Weights of a small GPT-style language model, trained from scratch on English Wikipedia.
Training: a variant of SOAP for these matrices, 123M tokens.
Each number is 500 + 25 x the weight over its row's rms, rounded and kept within 0 to 999. Layers, rows and columns count from 0. Numbers have three digits each. The size before them is the row's rms in percent of the matrix's.

# layer 8 MLP up, 512x160, rms 0.261, rows 472-511, columns 0-31
110:473463458505501496526534497448504536504486511586524497472517501509498493537489531505482464495525
095:475470494468488516508517501491430465517458533492521508513496502483528451470498493455493546496475
102:509447508480503522509445494503513515530479504533509464486459513485539538503560545491464470487518
083:507498511510461507513488481509499475486475477488530495509468564498485453517521474488475537467464
104:547536494487493538492492490542538522491480454506512508492501515483499478501455493537484484476488
094:495494486488540482521525544458515521490522473514463502517495488528523503540486525481508488517483
103:492533435486504511515515486495499501473524505525493492517534504503503500486529513503504485499574
097:466487480480489503458521478461454513558490504481503527462493491515491510553501532490526460507531
102:488481495504540509514473492499525557495520523555495491515497487495534513536555476422446521499494
097:481510532459508468494508470486543476503481525487506485453486480513488461525485502472497502481472
110:482522499541497504487510492517455515492486525493508510521512517525503471498546542497494481458502
099:489492469520521481496475485522489497503506501517557476524480519500526485522542506494529534450451
089:497468480524523481508509507574484509478506478496484492512522484522513539519434500497490498530511
102:505475535442479481515519493490533487482513529512460531526518493461488517495487498503445493506513
101:516449499517513466483495508490486465499504465489479538513516541448472498532552526502476505505509
101:481506448498536530492496524469538467504503519525509526454520492547535467555487477476458529527520
100:482477514514495507517487512553452453540473496485484484492454476455542488502478488510513461518535
107:464532517489477508476528540434510451519494496491468526529519509499535505504471515520471484513466
096:520508485499537509498497493503436492503479498511506564515500495489519498469524513475480562514516
106:506507509500546529522494514478488489495492477537489443480539520545482523526525513535528454488457
093:485485512470502488525516487462458470531490564497494456540544518503495513498529497501454486484513
099:512462509498514455466483487493462518516551475512505508486486540441519485516529502483489458497490
094:509522527554506457484474509567492462499528502460539474512492485496463480517509486455519511511460
105:476493493514526483478535532472493515492548514519501522492507494479461479497474471507527427501491
095:497501513499478450532545529506501479514497545503488501500489509533503527523514485492478479510539
097:534478478507515489465486555499441499490508531517506488505530488468518527448504495504465503491482
096:530509550524497518477483519468493509515467496525478516511484508484495514501492534532529529500493
086:489539509512509507520519545515441485495519548524476517449498484498452538523465483528500490497507
101:526497505461513483486542491486487537514513515459511484467483488509516493481479491502464498513451
102:473549466479494469523510510478452534474499493492495529518477507500513502527470517504453566490515
104:511521537491502524535487441473484495495494449488473482480475492502504508535458471488464511463482
104:519503513495509517481514502525502505475504528464546485485474510467491503523529482549486504459472
102:504501504514527477509523452497527531488481527471513481504466507480507519510467514490514479502507
092:542513489519485474471531494463502516515524476497478512487558497505523461479519528469455541478489
097:474498425488493527530529513510517492492509502535494511541517500541478533528526518519490530480470
097:522467480495514487499513461507503502530545461470525531510526503445483558527499509495480491475546
107:466499478520458520543478474496517480522523502498497468516490502495488542475541519546498488463475
105:519555509498540512527592522523478527499504500510476527535520458457514462504481554462537510494483
095:450501508480491484480515499490511478466507500475574498540521512481491480444541514495504473489469
098:477497471481480495519475496506520468513467484525474494465475523516506516512513535500502449495485
# layer 8 MLP down (transposed), 512x160, rms 0.265, rows 472-511, columns 0-31
104:513523554525519486498520512511469484516521539437481538475475528511487505463466482502517499484494
096:482473514478493497517461487487541512446476544499501517481498498520494495459466496541471499519530
103:482464490461499494463490509459538477508480536508478541518486520547474491548484464523508489487455
084:484510485480516484522505474464481501537455457502500543471519493497512466441508477502522496478499
113:472505520492529492484471464508514495510506480510469513526517526467489495506513518477512541473492
085:500503513471490547473505469515476485516459512552542481511465544514506476488470490515525459478519
106:506469476479520521486506521508514508510516489480478511512584562514510468511483481475506509535472
095:516518510463515517486513494504474471485491559500515447503479497491481529470527474492496481479556
098:510487513505476463506484500484449498515462454488508533459506532511515542460530491523476517534474
092:510474537498514488517489519510522497542568461474495528514513493533529468514533470447505495502471
107:504526473547515528469469491495512462531498458494536507443527510487520561497517476496517487484483
092:483500510530515484543566489479501504542492527530480466504508460467485509478478487483503550505515
091:506460526456486515488520506516478477520525502513500480538470495467530491491508503523469530493481
095:496537527519541540478481474471511501487538478477477509518513456543524527557486512545497463509495
101:521514503490457500525498512500539509463524493523490511475540497515460547488508474487443494476496
102:497506460483488507444508478466463528526487482511540504535495495521494505475498493515483502492523
100:487521491490469508534519510528490502508505506511525454525488539472500502494536485441458470512479
100:526529483478532443504527486513523514466551501501521490507511513515514512507509530536512504500504
100:510455458493503503467486502452507476483494492521498506538469511507542526511489499478530483557474
109:498483500507499523486488488480516511466492516471508491467583505475515489514491514514515482472518
102:479513519479550508565469471503496480502484530474489496497494567505467514458490478482470490495472
106:490490532525483516531543486521502549498495514501444492519477517499503480469510505540501496524493
092:487512489497496484500481510485560484485551468490533481481510464496529503515514528458501473470486
114:475473522498487549486501492553521493551501515499451512506513474517550494503472516477541518480473
102:500492541520522496484488500492522472497519503498503512535500445523522529495491504500495501474483
098:524481487515576539536533504502506507477524557472535500503527494500501514499471482496521498492483
105:528513474475502470471529501494480515512499525508515470485500534511518487533569500504549469528491
093:507520504528488494491489550502454480485461476532491511461489516489519512479547472524503496545524
099:490480484517505540501510559510486494498506525475488480545447490554484478517485512508471479517461
099:509476478516519510494527523485444572486475497516451538463513461504483522456509485508505474530468
108:532446510491486464486488510517494509511524508522472492461571517543544544531532533509502504495477
115:539520516496497504520481512499495527489492474492501525523517524495502468534503510534493510519498
104:490485461521497466483488500516476496488513520511531513427461507514523491534473486475471460495495
104:499523481467506497512472495496536463515457516491481467448490515524506521509535479477481459548487
090:496513504495517453474493518525487501507476553498497525500499481521481524512518469520506499495482
097:473476549521470490513543505529478530497513483471494522487487489524501520480487499476442489482493
104:470453507512468506483504451488503489466532496555476493519472497477506536499558515447492467532474
096:493544540530494524534485477528506511541473535552522461499460468503527522482484488496490480524492
096:506496466498520451501472509481471452484445468534491493508498460477544488535479472513483513495512
097:486522491506534548506510507449477477520512519515470500532454514514484509490505464489526502486467